Weights of a small GPT-style language model, trained from scratch on English Wikipedia.
Architecture: rotary positions, no biases in attention or MLP.
Training: a variant of Muon for these matrices, 655M tokens, 9990 steps.
Each number is 200 + 20 x the weight over its row's rms, rounded and kept within 0 to 999. Layers, rows and columns count from 0. The size before them is the row's rms in percent of the matrix's.

# up: layer 5 MLP up, 1728x640, rms 0.0701, rows 906-940, columns 448-511
# down: layer 5 MLP down (transposed), 1728x640, rms 0.0824, rows 906-940, columns 448-511
# gate: layer 5 MLP gate, 1728x640, rms 0.0664, rows 907-941, columns 448-511
up906,097,193,184,205,216,236,228,220,182,216,203,215,186,214,181,235,204,209,214,201,224,230,185,194,219,219,227,210,216,183,207,193,175,233,205,178,216,210,202,175,204,200,248,182,218,237,196,178,187,222,190,189,220,229,201,212,176,203,185,184,214,194,193,215,176
down906,098,199,194,203,188,174,193,221,228,187,211,226,193,220,206,193,182,206,186,202,211,197,186,212,200,181,145,224,199,193,211,213,200,174,225,201,204,192,216,187,185,194,182,212,209,248,207,177,149,190,219,192,217,225,205,196,220,200,181,212,204,240,206,226,205
gate907,105,214,193,216,214,186,207,229,213,207,202,154,197,200,226,178,222,172,172,195,208,198,212,209,153,200,211,215,221,186,213,173,223,199,209,194,192,196,195,212,191,202,198,192,212,178,196,188,250,193,187,225,196,207,191,218,192,203,181,183,194,193,188,158,228
up907,108,195,216,224,204,221,229,205,189,222,175,203,194,224,170,168,225,167,173,211,202,203,211,177,161,246,173,218,230,237,220,199,204,192,220,184,196,202,208,201,202,200,185,186,216,184,235,189,231,198,218,264,234,213,162,207,226,154,202,201,181,202,201,197,179
down907,102,202,208,209,207,180,182,208,209,198,231,162,193,210,193,220,213,203,196,195,191,212,204,182,196,225,183,215,214,172,215,206,201,200,193,237,192,213,180,164,180,188,205,233,203,212,220,179,208,182,175,218,199,213,204,195,221,197,188,230,162,222,205,182,207
gate908,097,242,206,186,181,234,197,173,216,176,193,225,212,243,197,198,240,203,241,194,209,211,190,204,193,210,184,190,220,200,204,152,208,200,199,216,192,210,195,198,215,219,192,190,221,191,222,174,155,195,195,230,207,226,204,211,213,213,179,238,233,207,217,188,201
up908,102,205,190,169,171,170,206,210,238,211,205,194,183,170,199,226,227,212,171,191,236,216,194,206,227,205,196,221,202,211,233,214,208,200,215,231,186,203,201,170,193,175,196,164,201,221,211,174,179,202,172,241,197,221,198,213,186,201,208,190,252,193,228,190,213
down908,101,190,187,221,220,193,204,193,193,199,220,219,218,145,202,230,207,208,204,181,197,163,206,168,208,208,193,185,183,180,222,198,223,178,180,183,196,229,198,175,211,176,191,177,214,202,202,167,197,221,168,189,218,210,164,202,228,205,177,217,219,199,229,199,217
gate909,102,209,223,199,217,194,219,191,202,179,229,193,221,194,202,183,171,203,195,184,187,237,203,236,218,201,211,187,194,152,180,202,218,219,207,200,200,225,216,195,204,204,216,202,213,214,223,194,197,201,205,198,151,207,201,185,206,191,219,177,236,199,197,209,218
up909,103,186,214,197,195,222,195,202,194,187,206,224,188,195,225,209,187,174,200,222,160,199,187,196,187,164,188,201,203,199,168,209,226,208,220,219,184,222,217,219,197,206,206,180,182,212,207,206,223,178,198,235,193,191,205,167,201,182,188,179,189,192,198,188,198
down909,101,209,167,173,219,208,202,190,238,237,182,180,197,230,215,177,187,212,185,210,197,182,199,210,217,186,199,169,227,208,173,174,164,238,215,191,186,233,173,202,223,204,208,217,192,190,209,228,210,195,186,199,166,220,192,180,192,245,188,193,189,221,194,191,163
gate910,100,215,240,182,181,214,208,218,208,217,196,193,217,190,202,231,191,196,182,235,216,200,184,213,189,193,185,235,225,184,178,218,148,211,197,200,222,212,196,204,196,206,194,202,166,209,186,163,205,175,221,203,187,189,200,171,219,183,204,182,241,192,198,201,206
up910,095,210,208,184,178,204,219,172,222,243,207,190,223,192,211,212,206,189,230,201,206,168,185,190,216,208,207,183,184,186,176,180,232,191,202,223,240,175,206,199,222,186,195,190,185,232,180,213,226,206,196,218,191,212,183,203,207,203,188,224,240,201,163,234,205
down910,097,202,203,206,166,239,195,203,227,185,192,184,187,204,241,191,200,191,209,161,205,229,192,183,240,173,181,173,211,218,193,199,218,222,196,184,211,209,214,200,183,177,218,188,176,211,226,199,203,184,226,170,178,169,200,214,213,224,218,169,194,194,222,200,189
gate911,095,193,180,212,204,235,220,188,230,232,175,209,227,185,227,218,171,168,178,178,193,211,167,180,207,160,228,161,228,194,181,213,226,206,193,180,210,191,234,184,161,196,224,161,217,210,192,216,208,178,213,208,222,194,217,197,198,218,230,191,174,215,200,231,215
up911,098,174,172,204,180,208,217,184,188,270,221,187,211,199,201,192,191,195,194,172,188,227,200,161,202,189,181,186,168,187,192,193,228,213,203,166,205,206,182,211,206,156,221,204,189,204,207,212,172,190,211,205,180,188,177,234,171,215,178,191,206,221,213,201,161
down911,097,222,201,215,190,209,216,203,188,184,171,222,188,218,207,172,229,193,199,197,216,243,198,215,200,181,221,215,193,169,201,213,170,178,183,205,177,213,202,194,171,190,187,193,213,159,222,211,185,238,178,180,173,179,224,202,184,218,220,197,236,205,195,203,202
gate912,101,220,190,198,213,161,219,210,189,165,212,208,193,174,221,184,204,174,213,200,166,210,225,166,168,189,222,205,218,190,195,210,225,201,167,188,224,191,241,197,221,206,181,220,192,212,208,228,195,220,178,180,176,227,235,193,226,237,234,164,211,209,201,238,200
up912,099,215,190,219,187,202,210,189,192,224,204,221,229,242,217,191,199,197,160,180,202,176,215,201,207,210,188,178,165,225,185,218,193,222,200,198,175,187,163,182,200,194,205,203,207,170,177,203,213,179,234,193,227,161,197,194,209,168,178,205,180,183,214,172,228
down912,098,197,222,200,233,198,209,200,216,205,204,185,210,185,214,196,200,218,165,192,201,210,216,193,207,184,217,204,180,232,179,193,183,212,196,178,203,167,191,189,217,246,191,163,193,202,197,241,222,205,188,158,217,210,199,207,193,154,221,239,216,227,218,185,199
gate913,090,222,212,173,167,249,220,205,208,195,179,227,162,204,172,222,229,192,212,218,207,207,236,227,210,214,205,207,166,153,185,179,188,225,191,179,218,175,214,196,226,261,211,201,227,173,206,200,172,200,173,196,203,179,191,210,181,222,191,207,224,182,193,181,203
up913,089,201,185,200,214,208,208,199,202,194,225,152,211,190,225,184,196,180,180,203,216,211,167,169,155,188,190,161,207,197,190,196,185,213,213,191,186,182,190,221,178,173,195,212,181,217,220,228,216,195,215,164,189,196,208,216,268,177,197,223,216,201,212,179,207
down913,096,239,218,194,200,212,178,213,190,218,204,183,200,181,223,198,194,207,219,193,196,185,249,200,200,167,215,224,180,195,226,223,187,238,205,172,221,232,205,195,205,190,178,186,178,204,178,213,180,185,200,233,217,220,190,178,205,207,193,205,193,192,212,180,201
gate914,100,210,216,180,200,188,184,170,158,181,171,217,173,202,207,174,183,183,140,199,188,162,182,191,200,202,223,184,211,205,215,164,232,209,212,228,229,197,184,189,195,213,184,216,167,208,191,212,189,195,211,181,172,220,193,218,211,193,203,173,157,208,230,206,179
up914,101,216,215,183,217,182,151,213,163,208,204,232,226,207,181,184,185,180,201,212,174,176,169,206,194,193,212,201,226,204,184,161,194,188,248,211,220,230,213,212,193,197,201,235,185,181,188,197,202,214,221,214,208,208,204,230,184,226,170,222,211,216,206,180,200
down914,101,214,227,184,225,216,178,188,186,222,207,242,192,197,187,223,154,204,168,201,215,193,216,210,186,204,203,210,211,190,192,201,227,190,175,170,217,180,200,211,208,221,216,144,201,174,201,234,167,210,192,208,200,241,208,169,214,190,208,214,185,227,198,212,235
gate915,095,221,168,230,176,206,193,218,225,202,206,201,210,180,223,197,226,173,216,175,186,192,183,228,214,216,195,229,213,212,183,180,241,220,200,192,235,206,233,184,191,164,204,202,169,205,194,188,164,194,213,219,178,206,207,186,168,224,205,215,186,222,182,250,186
up915,093,190,190,200,202,229,199,192,205,181,197,194,173,240,214,215,195,189,220,214,208,211,192,214,230,204,181,211,160,166,168,229,208,212,231,188,179,222,184,171,203,175,202,205,180,175,197,208,213,180,235,206,174,185,211,193,206,184,195,175,218,168,218,169,181
down915,095,195,201,202,161,216,191,211,203,193,186,183,190,161,213,183,236,203,208,182,218,206,218,214,196,227,218,181,179,203,229,159,189,195,202,210,213,219,215,229,217,243,181,189,213,195,181,186,183,214,211,193,205,215,171,167,177,226,202,185,171,209,221,210,205
gate916,104,203,174,195,202,238,193,226,211,193,225,207,199,179,210,187,196,180,186,213,202,211,177,229,191,239,239,165,236,198,167,193,214,244,187,177,194,226,193,217,242,198,197,220,178,203,225,210,188,157,216,183,203,199,160,200,192,200,175,239,163,174,155,198,150
up916,107,224,177,163,203,223,170,220,180,203,193,200,217,215,237,176,171,203,220,212,203,184,214,178,202,165,189,164,190,241,214,198,204,172,215,210,220,174,215,185,225,207,159,190,181,222,201,247,212,203,199,218,189,200,181,186,189,235,204,206,194,176,190,210,164
down916,105,233,212,191,161,236,158,216,194,212,169,206,207,170,205,183,191,229,198,174,234,174,206,226,197,200,225,184,202,178,213,213,209,177,215,236,192,224,178,201,203,217,208,192,187,206,203,204,204,202,169,211,210,174,214,214,186,189,203,177,194,190,233,203,205
gate917,098,200,168,214,178,238,213,238,229,180,189,230,190,203,192,179,188,196,214,192,182,196,216,237,158,178,229,230,214,189,228,255,197,203,206,213,213,192,192,174,210,240,167,180,190,231,198,211,218,209,204,212,204,167,209,166,188,214,215,208,208,191,212,207,236
up917,099,208,192,187,191,197,192,230,212,192,189,243,226,207,165,168,180,222,199,214,182,231,209,194,196,190,213,222,192,194,172,230,210,204,200,207,205,231,210,181,197,269,182,183,188,214,206,211,185,200,223,214,206,176,176,207,215,225,210,203,218,188,196,178,178
down917,102,222,208,201,191,200,180,178,206,180,190,217,206,181,235,176,214,239,211,216,189,230,216,202,195,175,206,233,213,186,220,202,203,224,223,184,206,192,182,178,200,197,206,221,220,214,222,217,181,174,212,177,195,185,197,206,208,228,227,207,208,173,198,203,169
gate918,099,208,192,219,196,213,162,203,199,208,221,216,194,197,193,202,187,202,176,201,193,190,201,176,201,189,181,202,215,219,175,172,207,199,176,212,192,234,216,200,212,196,181,224,181,213,192,178,182,195,191,212,178,208,192,174,218,176,213,188,174,186,214,186,208
up918,098,201,199,201,219,178,193,227,224,198,195,209,228,212,179,198,195,195,221,200,214,240,181,224,218,212,222,218,174,225,231,199,219,202,204,184,212,191,196,180,186,233,208,211,223,224,218,228,120,198,230,197,246,191,166,212,207,194,204,199,195,212,197,197,207
down918,100,198,218,168,202,217,223,201,194,240,185,181,190,193,169,216,196,183,195,222,220,203,196,207,215,191,210,209,226,216,177,225,196,240,170,225,223,184,199,199,187,235,188,197,197,208,208,235,170,214,208,185,199,166,219,193,224,210,206,191,219,195,192,212,202
gate919,095,206,214,171,189,179,198,233,190,212,212,205,203,208,189,217,236,187,190,219,217,163,173,228,227,197,193,171,187,201,219,207,191,233,221,211,180,227,204,245,193,200,209,194,253,195,228,178,202,220,222,208,214,197,195,212,194,174,200,210,177,204,193,187,174
up919,094,200,191,182,159,184,185,213,199,234,203,219,173,222,198,234,213,160,140,195,206,195,234,218,177,192,182,191,177,180,218,207,207,199,214,194,223,205,193,193,186,195,230,188,201,223,230,231,139,200,220,219,216,168,221,239,200,195,200,179,196,198,223,200,193
down919,095,219,191,203,217,187,212,200,201,197,212,162,218,185,185,193,225,210,241,212,203,189,223,169,233,182,153,185,208,228,186,179,223,150,206,194,205,241,229,255,185,200,205,210,223,217,190,190,209,226,174,203,222,225,156,208,221,202,197,232,192,202,227,201,183
gate920,099,188,161,188,183,220,190,193,219,205,215,218,202,151,174,203,227,193,198,239,199,201,198,206,166,173,203,187,232,210,177,176,178,193,188,237,175,224,192,205,174,176,201,224,216,171,185,202,174,183,173,189,214,211,200,194,182,188,248,201,189,191,178,195,180
up920,101,176,205,196,209,226,195,196,159,223,223,220,234,213,192,167,201,184,217,208,171,184,204,209,233,170,188,187,198,207,181,153,197,168,189,180,222,209,187,201,179,245,167,198,200,198,191,212,186,178,144,145,209,224,187,205,239,193,185,220,180,221,210,231,185
down920,103,156,180,208,158,211,188,204,198,194,192,194,220,216,187,171,192,205,212,206,177,188,227,186,197,205,199,199,216,204,197,201,158,188,166,153,214,188,201,160,200,196,208,194,243,209,189,209,204,220,206,201,225,194,204,175,215,211,197,209,212,213,199,230,216
gate921,096,223,216,225,179,180,218,193,202,182,219,191,210,193,174,209,199,194,184,205,196,164,231,196,234,223,187,170,182,183,198,205,219,168,226,205,218,213,200,175,217,209,218,203,216,183,186,172,179,183,196,180,175,171,208,188,213,198,220,151,218,204,224,198,172
up921,105,189,154,201,203,189,144,243,225,192,176,185,200,183,224,218,220,211,213,195,196,216,157,202,167,185,208,242,187,221,185,203,159,185,208,185,221,222,218,202,210,181,169,178,222,202,190,208,196,203,228,213,213,185,203,210,158,171,215,219,195,215,182,206,212
down921,103,198,169,211,179,236,164,228,188,195,196,215,166,185,215,205,228,182,224,212,237,203,177,205,195,214,187,189,217,231,246,180,183,184,203,206,264,197,192,220,198,173,211,208,196,221,215,221,189,209,192,217,221,196,233,226,176,212,225,180,208,188,185,204,240
gate922,099,218,203,212,199,194,219,167,227,177,196,218,207,180,194,215,230,172,197,187,188,185,207,242,180,189,163,193,176,169,177,201,211,228,215,185,185,209,182,225,214,202,183,180,191,196,209,148,190,187,215,207,210,186,211,201,218,196,187,178,197,169,193,204,231
up922,096,208,185,201,191,235,187,212,181,202,216,192,229,221,167,144,233,211,223,206,222,181,204,200,195,192,221,213,202,204,181,203,216,208,209,209,177,185,212,200,212,170,201,166,177,211,206,202,172,188,180,162,195,215,205,206,226,172,220,193,220,173,185,167,203
down922,099,177,187,168,185,182,202,173,208,212,203,179,223,239,207,181,193,206,201,205,230,240,178,194,204,227,178,189,178,191,225,198,194,192,179,187,192,185,206,206,179,181,194,196,209,191,225,174,225,201,170,186,202,191,154,215,192,203,217,200,208,202,182,240,192
gate923,102,230,193,195,171,195,216,215,177,215,216,180,171,213,174,186,232,165,208,191,223,192,206,171,178,209,159,214,188,205,195,223,169,185,212,216,244,159,176,177,210,216,177,224,210,186,208,199,196,186,180,218,192,240,223,193,200,210,197,235,207,219,199,200,145
up923,103,192,173,209,202,167,220,209,212,175,183,191,178,187,222,182,192,201,215,188,205,207,196,216,176,254,235,204,195,182,154,190,196,195,217,194,210,201,235,232,197,201,215,183,211,194,193,203,203,169,182,199,215,198,208,203,161,217,216,250,186,245,200,188,169
down923,101,173,180,185,194,190,202,193,195,193,218,210,210,183,204,170,219,244,200,214,208,162,205,214,185,187,223,202,200,191,198,200,210,202,195,203,158,222,206,184,188,193,173,213,195,180,176,151,200,234,181,205,223,180,178,185,174,242,186,184,189,200,165,178,233
gate924,100,182,212,161,204,209,197,206,206,184,190,209,213,159,194,218,217,191,198,191,181,210,201,196,189,186,203,232,213,194,185,197,206,173,221,211,181,227,194,192,196,216,220,228,199,193,208,194,180,218,171,141,229,166,158,206,184,198,196,227,170,180,203,220,176
up924,099,207,220,182,190,205,207,181,231,215,213,216,213,222,198,176,200,196,216,186,210,203,213,220,212,194,186,224,200,205,189,208,205,173,175,176,198,207,208,239,210,174,197,189,183,215,196,183,160,227,237,200,194,182,219,211,211,203,174,173,222,215,199,206,215
down924,097,210,170,260,202,206,165,192,180,219,194,209,204,178,188,230,176,178,200,183,210,162,183,200,222,176,184,209,196,201,196,190,212,205,202,189,219,185,224,196,185,178,230,194,183,204,197,199,194,209,222,200,179,166,226,201,225,211,213,207,208,161,207,184,228
gate925,106,219,234,203,192,184,194,162,191,221,198,185,189,201,171,259,201,216,175,199,180,209,221,200,186,199,216,183,217,181,212,226,218,176,202,223,155,175,168,193,209,202,173,189,216,221,214,184,187,197,193,203,208,204,176,211,191,232,188,227,215,210,227,192,221
up925,103,189,200,215,192,183,220,207,184,188,207,203,183,198,209,185,164,172,206,184,191,233,173,245,204,177,203,193,168,225,213,192,184,190,187,195,188,194,219,245,195,231,209,210,230,183,169,210,230,201,213,214,194,194,221,213,198,173,191,198,205,219,212,179,195
down925,103,187,178,224,221,184,199,220,173,212,232,188,199,200,185,231,163,185,225,194,192,204,179,227,189,198,201,190,222,237,233,205,183,171,200,234,168,200,236,223,192,202,196,184,179,189,243,217,227,212,219,205,193,203,212,250,198,227,184,186,187,219,163,199,204
gate926,100,206,232,243,211,172,220,198,195,204,236,178,208,162,190,180,206,195,175,212,175,210,191,204,201,206,212,189,230,185,208,205,229,206,191,208,189,206,210,184,209,207,215,232,212,204,201,203,205,188,195,244,172,178,212,229,171,238,194,217,188,202,218,249,183
up926,101,203,212,189,186,175,210,218,175,178,186,222,228,212,224,221,234,147,224,230,213,181,206,220,189,174,184,193,195,223,201,244,182,191,169,221,184,181,208,165,201,215,205,207,193,245,226,178,217,182,210,212,208,191,213,233,211,237,160,201,208,186,171,174,182
down926,096,176,197,184,188,210,173,242,205,206,222,181,229,182,223,182,204,204,196,199,201,194,230,220,190,222,197,199,186,192,186,211,192,235,197,181,210,218,188,198,197,222,198,214,197,204,212,167,198,204,206,182,187,228,211,203,208,191,178,220,204,225,209,218,196
gate927,098,239,206,205,200,186,165,221,207,173,230,223,267,197,233,214,220,246,206,206,230,204,192,209,205,207,207,207,178,207,161,222,235,179,195,192,202,221,173,192,179,201,214,235,181,172,208,193,156,185,202,212,160,178,230,212,176,153,178,167,217,208,202,196,173
up927,096,248,210,219,180,183,214,194,204,210,183,162,190,201,205,175,202,229,239,230,227,206,180,244,174,190,194,218,224,186,198,200,220,235,188,180,191,205,199,197,188,214,219,195,172,189,206,250,204,205,186,208,221,187,191,213,241,165,242,196,192,212,228,202,183
down927,098,163,192,228,216,198,191,220,179,183,223,200,177,173,214,195,190,189,143,177,234,226,212,196,182,199,213,211,186,225,195,204,209,177,181,199,162,184,201,223,209,232,209,180,195,167,182,200,245,187,221,209,218,177,209,213,207,183,234,191,211,198,221,237,188
gate928,100,202,201,205,228,186,212,245,219,206,221,233,175,186,172,204,196,203,242,173,200,181,185,212,210,177,192,200,180,200,176,216,195,205,202,198,192,178,157,186,179,197,216,202,214,160,147,216,197,192,176,174,206,165,201,180,204,189,211,210,201,181,228,204,224
up928,104,236,193,213,220,178,225,189,206,211,186,218,166,190,190,180,179,194,194,187,191,220,220,196,172,205,207,177,211,193,206,182,191,244,230,220,188,200,171,217,223,220,177,225,169,187,218,166,213,185,221,214,226,204,193,204,216,208,198,201,208,169,224,222,225
down928,102,208,233,170,194,233,207,183,213,209,175,184,156,184,156,200,157,227,179,216,206,162,206,187,220,217,196,200,188,185,226,210,191,193,208,201,207,208,198,212,208,186,188,216,180,227,177,187,199,224,184,172,200,242,185,226,198,182,198,212,174,185,177,145,214
gate929,102,209,135,211,218,210,208,183,200,208,185,210,195,215,202,172,207,200,210,207,233,237,189,206,210,216,208,214,218,226,193,194,191,194,184,196,201,208,197,182,200,207,156,175,203,228,230,184,234,178,199,172,207,170,189,197,226,202,201,214,210,210,222,211,239
up929,111,227,164,251,206,210,198,198,187,198,211,185,217,193,152,151,218,165,223,187,218,230,189,216,216,197,156,185,226,204,178,250,191,197,227,200,166,207,197,171,187,209,232,186,203,168,201,175,180,173,211,166,195,199,195,211,181,210,193,197,230,230,187,207,190
down929,105,197,230,224,202,187,235,187,227,193,188,200,206,199,164,192,177,185,219,181,199,165,197,172,227,211,211,219,206,212,187,238,170,190,184,247,197,215,194,204,186,240,196,162,215,177,199,242,174,200,231,226,171,217,227,193,192,202,207,193,203,229,192,241,184
gate930,101,173,207,177,208,212,239,190,186,212,189,216,185,208,172,218,240,186,234,189,224,188,242,160,183,193,214,222,207,225,229,193,230,174,208,207,203,191,197,225,220,222,206,216,145,220,217,211,192,178,188,181,196,139,166,176,207,161,220,214,241,182,182,201,192
up930,102,181,202,208,209,177,172,207,230,215,200,216,213,205,208,192,191,246,169,217,172,197,225,156,213,255,159,222,218,198,233,227,192,203,155,196,215,181,201,210,200,187,197,183,190,218,201,223,176,187,219,188,203,188,178,194,201,179,209,222,213,173,210,178,198
down930,101,219,180,179,213,198,219,211,227,212,193,193,202,199,201,204,192,213,215,214,174,206,230,172,210,218,166,199,194,224,219,245,213,180,194,203,200,212,178,171,221,187,180,188,193,225,223,200,195,192,202,187,198,181,174,202,206,177,209,195,182,225,213,204,203
gate931,099,178,217,188,178,174,231,243,187,229,187,203,217,161,192,198,193,197,231,200,212,207,182,173,156,168,202,220,207,214,163,222,247,206,190,198,188,189,243,223,191,176,179,215,172,201,234,196,176,184,185,195,210,197,155,225,214,200,152,218,157,160,200,200,179
up931,099,202,188,212,206,207,198,192,184,186,184,183,231,181,193,177,212,163,213,201,219,186,209,143,232,150,158,217,209,241,208,181,245,177,179,179,189,197,210,144,229,184,143,192,173,178,210,232,223,216,192,218,201,230,212,189,222,190,211,215,196,191,215,171,233
down931,099,235,208,215,206,191,194,188,208,192,202,217,190,178,184,219,187,190,203,206,193,202,231,215,234,195,191,235,212,182,189,219,196,195,203,242,193,150,181,220,201,171,189,215,245,221,216,208,223,203,172,210,228,221,226,218,157,202,187,204,209,222,174,183,180
gate932,099,178,216,217,180,209,215,191,211,192,231,178,218,231,207,173,220,203,201,222,196,220,200,224,172,230,223,200,198,220,213,190,195,199,226,229,213,207,202,203,216,190,212,173,188,201,212,212,184,221,191,173,212,187,206,185,177,226,183,196,198,184,222,192,223
up932,096,223,187,216,201,200,196,232,202,174,184,198,228,204,213,214,190,209,163,222,211,191,212,186,245,216,226,193,197,204,238,219,168,156,188,199,193,172,199,210,228,217,151,217,204,195,221,180,199,188,209,194,206,203,181,196,208,190,161,205,222,191,176,171,176
down932,098,173,199,187,178,242,221,174,208,233,225,194,208,175,181,184,165,177,177,228,163,210,179,144,198,192,203,199,225,211,210,222,193,215,177,211,210,241,231,215,207,213,245,176,215,211,179,204,170,188,190,184,186,214,215,179,187,221,165,197,212,232,209,190,199
gate933,101,222,211,189,188,193,231,210,217,179,209,175,179,178,212,170,192,205,197,184,179,188,244,186,192,209,182,210,210,179,165,187,156,175,203,232,189,177,181,161,191,202,212,214,154,170,189,189,202,225,182,197,188,210,211,202,227,202,207,177,182,193,183,199,202
up933,100,176,190,211,204,186,203,183,203,202,207,212,202,196,209,203,192,184,200,174,210,190,153,222,184,147,219,185,188,223,203,202,232,234,187,174,190,194,214,171,139,184,189,216,221,235,239,191,209,170,187,187,191,223,219,193,200,172,162,184,217,208,200,196,192
down933,100,197,198,239,204,214,211,176,154,203,194,201,190,186,209,218,211,211,171,197,185,186,208,207,233,190,200,221,220,209,167,190,195,181,177,206,172,215,166,192,181,195,211,180,199,140,178,225,188,206,232,187,194,202,190,199,238,210,226,211,184,177,204,187,195
gate934,095,157,209,191,210,222,234,212,215,210,236,205,203,193,206,192,186,188,220,186,223,178,188,187,214,223,195,196,224,200,199,198,239,224,210,186,195,179,180,181,206,180,193,211,191,155,208,174,186,159,208,162,202,217,196,207,249,223,167,206,209,202,189,205,186
up934,097,193,151,221,197,177,186,189,177,184,228,193,185,199,216,188,212,196,223,183,192,168,154,201,196,196,204,194,149,171,216,216,209,176,227,154,185,208,196,210,220,203,200,205,196,219,181,202,204,209,210,188,199,221,194,227,219,203,190,180,186,191,214,201,226
down934,096,196,174,201,207,171,202,201,208,223,182,169,206,210,209,185,183,229,215,184,205,179,203,188,202,216,188,199,206,213,233,207,215,234,212,180,170,159,219,228,218,217,188,168,240,193,222,200,197,190,183,202,205,185,204,179,182,184,221,172,191,196,170,187,188
gate935,096,204,202,196,200,175,203,225,222,197,179,199,197,183,232,180,226,210,220,203,166,172,239,200,212,197,253,213,197,230,208,206,218,188,191,224,191,182,217,198,199,203,196,207,222,226,199,189,180,229,205,196,182,167,203,172,169,237,234,196,204,227,233,192,213
up935,098,210,240,206,193,198,206,251,226,212,210,196,171,192,182,247,206,205,221,232,210,230,196,180,201,196,189,204,212,177,202,199,227,194,209,184,184,179,169,214,205,194,205,184,192,211,203,187,193,160,182,196,237,176,216,182,161,178,183,224,212,186,200,233,174
down935,100,191,213,214,227,186,200,203,227,187,202,202,219,199,191,195,221,245,184,182,174,232,224,195,214,199,182,187,199,203,236,203,247,222,190,187,210,183,224,200,213,174,206,195,188,167,218,197,218,184,216,209,198,222,214,197,191,187,231,170,188,230,191,149,230
gate936,096,193,180,177,186,195,208,205,170,222,203,157,186,221,205,198,217,177,182,198,210,206,164,225,192,213,226,254,192,163,189,221,193,203,157,184,195,163,186,241,223,217,242,199,197,191,204,193,152,173,178,181,208,169,209,172,185,230,232,189,209,240,216,212,228
up936,095,248,196,172,174,216,216,199,215,217,227,215,194,220,195,220,210,179,184,213,220,210,195,193,216,187,221,223,179,177,224,169,204,214,191,244,203,179,185,200,224,207,180,217,227,227,211,151,216,216,186,183,184,208,198,195,232,193,216,163,214,226,169,191,178
down936,096,176,204,201,222,206,244,172,211,202,221,211,190,173,178,206,131,197,192,217,211,188,173,219,189,191,185,207,178,184,232,178,171,156,216,173,212,216,199,205,164,234,190,207,190,216,174,176,198,180,225,181,228,192,201,193,201,191,234,168,221,197,217,195,201
gate937,103,216,205,195,215,197,192,171,178,172,184,233,209,173,162,217,203,177,228,151,200,197,214,217,206,186,195,211,203,150,202,196,224,191,192,200,221,118,193,184,185,173,191,160,204,197,199,211,186,209,193,204,183,173,227,185,224,205,190,216,214,218,225,207,221
up937,110,179,278,192,221,210,207,182,186,187,202,217,190,222,190,202,193,164,260,184,173,237,227,227,194,190,265,235,214,225,152,204,233,189,204,202,174,204,185,209,184,181,213,194,197,185,219,195,175,188,174,218,172,166,206,225,179,208,179,215,201,217,178,182,154
down937,106,208,221,190,227,221,217,205,192,196,190,226,191,212,218,213,188,167,188,190,196,221,238,227,203,198,205,175,222,213,218,230,257,194,220,216,172,202,217,191,205,192,233,193,151,207,202,190,195,259,182,212,202,221,193,202,228,216,204,189,211,193,162,180,191
gate938,101,185,215,186,229,193,245,215,209,196,210,196,178,234,184,243,206,217,230,236,211,207,176,218,198,231,179,230,217,200,203,190,221,196,167,222,202,200,192,225,207,164,220,187,177,199,194,203,197,206,162,218,218,185,192,210,212,177,192,198,218,179,206,208,177
up938,103,218,171,200,204,218,267,210,230,198,224,184,192,230,190,214,205,222,222,212,177,162,226,192,178,211,205,218,179,235,167,201,214,192,191,191,215,247,201,206,224,201,186,191,197,192,237,221,253,169,218,167,192,181,182,184,218,213,185,184,168,196,206,219,193
down938,102,202,203,188,213,193,223,221,192,200,173,229,193,202,196,180,224,206,184,227,189,187,152,198,208,222,180,223,215,236,168,212,183,153,211,235,200,227,191,229,191,164,200,193,176,221,198,252,224,212,203,194,218,192,206,201,225,199,216,229,195,175,202,247,164
gate939,098,173,203,189,199,171,230,217,215,180,217,210,179,173,209,215,190,188,182,207,224,178,171,238,243,193,202,198,186,217,195,203,192,214,182,215,206,212,217,190,214,204,199,194,218,252,186,208,211,223,223,196,167,204,202,209,224,145,180,201,189,230,211,204,191
up939,099,168,200,206,219,199,200,215,203,205,240,184,203,201,200,205,200,197,202,178,200,212,202,214,174,188,183,176,222,222,202,180,227,200,188,190,178,225,213,217,194,191,174,175,240,190,201,237,226,190,185,236,172,197,170,197,215,176,189,187,174,224,227,211,190
down939,098,192,185,195,216,208,207,214,233,199,209,206,199,203,208,164,212,190,188,185,162,189,194,184,189,185,202,160,225,185,167,187,175,199,202,213,219,198,240,192,209,218,227,216,188,187,191,233,208,191,224,197,189,205,224,221,194,194,214,203,201,197,187,185,190
gate940,101,197,202,209,231,230,184,232,227,186,210,189,240,184,224,215,224,201,214,198,228,194,196,223,239,170,207,172,202,178,205,168,225,187,215,212,191,188,218,208,178,193,218,199,211,203,185,203,209,192,179,190,177,197,205,198,207,198,214,196,208,220,213,182,193
up940,103,215,209,185,241,169,226,197,195,194,199,228,209,182,172,190,253,232,184,195,200,214,207,191,211,210,188,167,199,207,206,211,210,226,230,198,219,197,222,226,219,225,195,254,212,211,214,177,204,210,204,192,221,197,216,242,177,228,201,192,201,202,203,224,192
down940,099,194,204,205,209,166,224,231,226,186,194,217,206,183,196,181,179,206,225,196,168,188,198,189,218,250,206,190,150,180,181,237,238,188,174,240,229,210,200,215,214,184,172,211,189,206,198,216,208,222,200,186,194,198,209,220,210,193,224,193,190,235,197,226,218
gate941,092,211,218,205,194,205,188,245,225,154,197,195,201,181,200,243,188,184,188,186,211,197,208,208,230,194,201,196,220,164,191,200,240,198,176,192,179,194,205,218,193,198,192,231,209,206,240,196,207,214,190,202,219,154,170,191,196,227,192,200,195,176,184,214,234